Weights of a small GPT-style language model, trained from scratch on English Wikipedia.
Size: 11 layers, width 384, 6 heads of 64, MLP 1536 SiLU, vocabulary 7423, 25.2M parameters.
Architecture: LayerNorm before each block, no biases in attention or MLP, untied embeddings.
Training: a variant of Adam for these matrices, 359M tokens, 10959 steps.
Each number is 500 + 50 x the weight over its row's rms, rounded and kept within 0 to 999. Layers, rows and columns count from 0. Numbers have three digits each. The size before them is the row's rms in percent of the matrix's.

# v: layer 5 attention value, 384x384, rms 0.0583, rows 5-36, columns 288-383
# o: layer 5 attention output (transposed), 384x384, rms 0.0578, rows 5-36, columns 288-383
v5 100:415440522574490514525589492452478539499540583451543563517419522538424537524478498440527556429527593567412478495478514403452447449538560551550481415537535531417608533457478540573536541489522454456534498558500497423457570542382516539476474495497527442479515626531542508565497463491533561468
o5 099:499456467492443454387568444610481531477545525627489399484454504542540457582537506509454448589488453456555608496532558452481573454455374518468426610484487561508497487563513554386499479460489462552549533468549462541516475428563537495486519530470492591532457430389463541558517523482513432439
v6 102:499497494515480457486466485530453543482546604497573478497501441543556403524600463451537552524497531455535566447455562444468454456515481468481586410515525530474524501509507548476501511489445527433478432574497500434428578528499545527528458513431584436568489423504431547481485492509499491403
o6 103:546431585473497444490567450437485568569501527491642634414466534454447511469516539471558467402545467495518540438551490563522526441571491483516468527527468461413520579532584519519530448491545463508502392537503491415680531401531479609511514544545439487408531541544473581493554475460535453537
v7 100:653492426494503426565545456412490590565431489538458459530527584531491552500503513483530528530553550394486478587541500544485446491463482483401465554530536544479454523547520422552528487517539561505446535513497418453553429470506540576482511528430506485470588528418484555495531381526487547398
o7 102:474457508532551569478466624500507487494609464436508488503472506487538480414485469388524513474522432659486524420537508521506416458492503582540477511543440504551501563448504488457507575505466429511581518512471482477445538479465535480653504517555444462562516417528464457500427433400498576507
v8 097:517462443505445582448459501563555505530454549555570467476545441584526523484489514510489468541558454532570422529504503471538476429518437419503539530478516510512489532526507477469502518484442484445590455556444476509480488428488510470546477437493485498497517521542483523567587583568499549567
o8 101:566455572576467413524484376551427506522499433500394490533502459467478501531484568568487577417476590476425552538489555496493415504476492567532536421553512458519513559466483475528556582465520480549472443482369544519565477487614539612509560561499426504530546478480532504439449506484508457430
v9 099:380442508490501632555523552513449407445463410440516537505573609583550408500492428498523477476483489544572472520520494580571496548498484479545480504488463487517580433581480477409489546569526561505478445521565517453491514547422503412560414552497496575518526434584475501413466464452492517505
o9 104:485554486434470388501427506478565590444451540533563565485452573478380545492585450489559528432445582433544486483553413482572531514426587514460518467465577531475405453474549545596417402499514508434406516491572516477495469511530621486478565449528496479469503584453460546505545479577483504570
v10 095:603515505481472571528489449481634544532589460491509532510634449506477507503467520482426371520475493465513560441532431487440518557485457408520440459515575447383563513564499540451509555513431601475591546441529484537492555645531504459557540482432480461557442474526442449520540508554475477527
o10 099:500512418538482431430466527466361507547504514481477541443433522512421611455470496573495532450460590430447515534442491504528522573439467500557564553465424573511526518518520422604402449570549490524442447584414514396512421403580474495516485531517553445470578426488551495508461554487589532501
v11 097:459465509487447527526513506570581402429333463431511505427559447580521459519469448473476460551610450565493474466463531453578535456537463563516529561518489455579439529507493449547519482457580425506454474517473502488504450528625448535470449505539461565587488479535591469447435489433442543551
o11 094:436530479536538543546501458462522481563399487490490553433444537463467518545553570431520536499489454517514503418607477573500518507584568436528537509482545486399494508559398532513525461522546538421467512453450522474585465531391524521495472492495513408536519518524435546530615487527559439528
v12 095:399476417573499495508540559480542488505522552572601419555438577453528576440473493415517587430590572524452530489466523351457492381489571541511583437517464533580510493443540556491504479486466452476373456547423530461467467482415481451424492448439551486494537550536467475478518483482498531519
o12 097:606482533483451497511539447524535463449537438477538479544556489467500396534468459508437496492531409474557561659491488567444459528597421521484456438598496373471488521458583529510536538474504573451478419454572512489638546433449559587475524498484395559486376511456478540537429526479458452546
v13 100:558524571484495572527389523419551573488526462465471557510584535582521468485495448593573387529408487368588612535491541477431607455518452607417550505503512463539552464533492479512467564503553566591482511542526562445435543507436483541503454521477554555522533492535642454493534505523493520505
o13 105:499515487448489470529488515465485601508481487485514435566447590512592511431442462473527504500457567444531444484503443524462484561456525353572393488480510522553480503450490388507417500483555453456486496456573489479475510519565475426557595472567504490456473463492504527549523537421494560468
v14 100:424564501518559541451563491456473426515545488458500479538577572382508532473429599497495483480454470475491449503542429500500501466499439529539398549455496418502499469559482440515472570473534535465513457464468506499624447492551452481415570447528459553450477459467416421464448462508500531498
o14 099:521524552447495474451393591568487507510540481580387587487513474541520566513398422624462495508503500549469551437396538465474495522497527480450558452420505565521532449439481528490439481571473461445485531450472520496384428511482516452507465523428510440597501487507602512547512550518443505524
v15 106:513493526495555558539534435523539497507565398512427543462500546375543625485428470614513392555416453490513458552464553523482521534445394476562471574489484401498492495386503503417512490424525547548512476478564553505567462540563463471519501502425502567467518524576470468471523606482417577445
o15 111:494515406523432510512554552495520512548488479541428432412533450530457506483485515486529548472544446479557462469443454543536559544458532450554480454415505555563527514536382452499514452516456433525454549457441513576401438543510602447524401494496551454492547387465543506606463510458500514470
v16 104:554433458437527413447509486565497556432486431491463538584457536540471484561495552491465488502430492504476446445491543565480521466514512488478386631579486496577490533479519424557503460428571463516557444548428545533491621592604507566405470439486514508536500536470421564573564470530559468460
o16 107:428551443584522485501414438443489412568531466627453574430558452543544604526489516530539549473455418482523536568471374432552502483493473559562581454515537517479526588546509456480473542490493454573500475409626514455473479504496518542558529562594478520597570449544531503525520529503480520492
v17 099:491516568502505520442431481523573484398554463559480393466493505547572441435477531443542496450532485468584456488537544459504455464451456634461465498464507535553476427569505505548525431424553530536506538493489455500597453585502640450444500511474496551461532532485414544431527582518590406600
o17 100:543486498503526444510413569484467503434580540414586573574479528500431523499566474480533473461483518503464478458531456544543480474465542538528516497479526533477477442511610561543395539513464491387540509529524474540463447599449460524558502549533529528495444461624555495595436424601472552467
v18 103:482504533465486313478522433530412498527451533548468551491482551554453515498511548492518507530613526388485481548583491519475513499514474440431426418511566506492621472479524496542514521486571545493564553493499457602562455443489470482501500508580481461499489423501496484538494397439493510543
o18 102:416551526487542575534459575478546456555511506450374573536467463454523474538457447468489381513441493583477510474485497473522480473466586556477493514587502520553441512454514495434539579567465540448518441457498454439442558507452512408454441481437591461546449558467526470440442519526502537489
v19 069:459490478457438557416522470581532479612495464480462569508560437518530532575504519550465474515488498575538473496503531465501502462507432476427356482528373468426483511509451485468478577509496533425488404551485510505533510478622476479465488516525424579466595486549549542488508517516484477516
o19 062:491505456491470419466536513484569430518537462515444453518427480430412499458499458451525495413531423461526524456481501558537458508502583467576503477418528583515471525619427453461587605523532453468543514446392411488512519512556487458541539519516480509500550450474455470438546485443565553547
v20 098:573424489532465411466548500445578500440488507479683487461553530537542417469569463397525448468551537534477534387489345482543466546503521527550482418502496481435535485561501473399534529504465475524551390460550488546502537563468528554527444480518501520487514451476512441534513513446523503512
o20 101:512480525466459475496472545574422561495576515443510587567512475435418510539476443492475532523547490390577522608428547575528507426469560536495460526519467531512445503445573630650413522489512551473441613541518469511550415501474503471507514523445405523566481545458488540423531453573483485506
v21 103:547445457618535421535555521512421439535523474493551545419504460600547408479423542444530504609599533513487476480524465443417498493529606556535456473487521446399454470464491465441475490493456509518537505594561475420473456510349516385445508468375581487392489430441518449520490497454480579518
o21 100:508552486412414536518502470488559532472508482509365455527477562430466504480546407571470476459489558447493552547497441455551440496467474526505455468548571483569445543496592600527496468515507624446454470475491516539446494476544561599540440527477476508545500546526465405477418511505531444533
v22 098:520477519498458542605472445475543429536515482463559442487506505389537475476510446494503451399535462492447460394453428527514594582536550592494459591592554530588462565417521518553525513447524491523485523398456519516391465467467455510378470484426423534505526580553460539507508501499467502462
o22 098:548525408518495518482507514442497493436486521437553511535480508455484482487501461495456534569474444537487516556454575579318459510551447497457507454553497421493561531516511482498418485494612475456592421630544483417585492557476556509553567531479415531494519429506590519526470490515560426640
v23 097:532503436461484530565528472471541400558406525509523589445463575426539570458460487533461449447615453554490452465545520482434500501536499549500485503550457528493480490428486554571525513530495523469522477494339483450499548546601471480489546542511528446495511428504583484533452517466548501475
o23 100:559405410596508501473500528479469523550535479534457480478432434448522526478513417510491462518480500520498490551450464451470546625559406388543562498469586418565534546496476488509493538509519514509494428522464465563446472459458576445483426427516410449510475413498457531480532529465558514515
v24 091:552481512553514423472471488527604370494558500461536596484487479438473468572441482484385496530549484577548459415556531474516491494479495479542531417534532489527477565519489470465501485493407505490495510517518559521402611559510450468578462485485453418537463520558540471511549421539404482439
o24 089:533539514544496539456577420500488485608456496529456534502525513580497495450566547598454537458431548517395509576437480502512551570477569471460461606427459504516537542531425507545433490516487520641581526538450560526491487458503500462413505522423560489488561423475523562474530582476551608479
v25 095:428423491440469454520522504508453602530396496513549470490464518589565507490564466488507477395551496464492439430500445539557505451574544561532454444570493573612452472491505498507494521418450498544501482460480459540522484416551486472532459537465557441421452511574481548551535591469534463552
o25 091:482537564445585534468452417392549429574587496456554474491484461431530493540550476427484443485521396511512514505527495509473481452516474427538462469547564454502463479501562538524569523514493526423576485570569480518493545555475494547484575542470427512553429405562484553502590441446542458421
v26 100:463469506492507539540421480605445475508529474526588406509488510464520572503588437525528536534406473525483468517489488506555547496475573462477502515540534524513469586495512539492506508577471488472497451459412515597413409461505526527559462525509465471473514566617405454517530535545438456484
o26 105:590555451440512467576526447481491561483498572481552529413547429515439440535544509582468517370584427472482543560489515566463525526556497502508506440475450431456545472497492530609473467465548404615505464528589441468563594570522485557519559399464465422510531485496482521529561448499508487524
v27 103:554478490447504436539434480391583460526548489455453563512534449501473582503513653537502532544503562505490532446505520528499448514455429513523481448529470492488469461519512445588475486500495516472442493484442498549379489548501490595550479523463500572521521494504487519505519491442559507467
o27 105:494445447621558565557522537483501514453494510478501459510533546503511532485486426448524500506441498486548429509521450522499514556551486481526536551495567469570469561475381463434563541519507490510513486496518508456554466562450560415491444460574524534550615411558535525532472566469475584543
v28 105:574389537479456408431486523668541498419506509457477480467503438463520441475464529454438517461581436539472513480529399486540599528523515472427533473457416480430491522524491484444472505520594524527503454482432466593501536545584500545545477422592453425519477474450554458504469561423476428418
o28 106:485522499528504506553532453491462485522513459550532545503462564408431425504577554521534489536513524539568540535527490514471489513528468492469474512432561456578488468485344447555512540447534652435511543486559483419560392401470446521461435517526509576462486507471463523417477455500485546526
v29 103:586535455465462506522518557503573456502576550461477488506456446547508507465498530418525570555426483565569430484601473497529475439507532458558439515476484582559545508608485536459502529481470387455477448452507534509480523590490429498460451452554523457480494552554516414413463533444593571516
o29 104:561479516459512525511417468510453583518441494513503484494469537474447561459517520516495421490530522486528440529526486415496485514493464513527456525452525431571441536465394489525599470546486626419534541494505500426464494478448559538477514476504493497456478482456456558484595474470492424461
v30 098:541477583410513650521491513568462471534513466438397533494557478533458428479467517461460481511421448443463496568466394493509584433527499475599510494460442435460468450500506489486487488638500571508562510539577480536583458482471465479421520485490485492469402481413487469462434581543551488407
o30 103:469523512495445470508528533562553521519584504566554439485450471431556449575483499549525524522566433447491545429480529575511428518505506540495482410423543510594494526519532484524399469540456490471513572429429470421415462421537472516473558482533471568543509570497540497483571444501493490515
v31 100:522526433459451506475451519556589521477548498470542490403424516434509478498474466395554498451469532585509510432492600529563462442528543444514460501584492563563532543549530461486514475468518454526464551518481519540460535480473477512499455488543459516552512458561357511549596532516507426618
o31 103:484509490514556488536520475427403532523420472503511530510525523593470482567521529468463477449506492512450555572491503546454568483544434621494502428415398487353531513488465523610517533412496451425544415488518531346548617482488553556450584467505459467494461578489513509462468508556463405523
v32 102:540430608501555633500456504451531558497513458473420570551436565525466483456468472531528543489525469476511520539428555490467563458489494536597625488571502473595446431528526569608525462615494474528478616594501450497407519478478581457539591511476530469463436547433566455471494539490483493471
o32 104:472534462530517407545580437496582501521506489504496481503531344500543394513569518567540534473475436456442469528591398495469529580454492431452414487513571494509558509520476448457434524423496520604493500405501522549452535460516483523517372458503531532552525521463453554552527582465497551518
v33 092:484516477484545592523595461529467486552580467560446500543516531534508659515474422561516477516462575479442496560505589537520533420541510508627574440516554533510480462457496479523456472629459537394532510517474469435428527458373437464516447534518545401511490533432552522435526481565476459478
o33 093:560474512432483401466498522538549527456372579655503521515513543445546531513532482596498449496575508546540515472437512492480459509472437447459494508501468496546516557481429485553521539450550414613507526512510481485564480492581489492429540475569408522427502467546504472534507485457454483505
v34 102:557510545517491519538509497443416522475507485399545488488563522370561391476492503478520546545462526672520451483506486501513398513490450375455536547501504509465577481533468420598503571487502531518443588517476509444504597463584512538490486533529396509354554505428540564511521496482572569453
o34 103:510492424487475536452479453568539491537559431581502481385423439522487545565539480517500527476554537415493574478528421434469571526410468480504515529434463521439475509505484590446486502491478510462560496505526543566450375541530484416523477433510559394587462583536456458460494591516461522483
v35 094:455442484543512398414460533576514532538526468550514478504528420426522449447486557520574530427487556381554558460460514501481575474548490492453585513468600498416504515454526522516492489460427481517480496524445537559447455494517557488484490451564587522486446410417469532520506576489598452500
o35 097:514488486521434529603502460480498441473521485456494562558545502463445414580466521583530452529520488504439521602521430566533505544529455476480484463585511477535454428583468456569534464533526583570483354531511464447587500447519529596512459465561398524569563583540507511451465492560458490518
v36 098:474482332493598616489515457538434505478498418495523469481435480564563422497467520598439419501507471565498480540484535543514486537510484486468449584442436453522411505497508552529514560478574429478472499593384472422505532445602447537491451512499481516557512426496554629521454489481506567481
o36 102:483470568509380389499478426442510404491441513535431502476618525438497507501433419504469579564513564520545477520459517407487531520485477514488540463511631459485513445538507495539493465444543496573565419440510567466467406446534608467486509585484420539425570543512505437503554538534581490477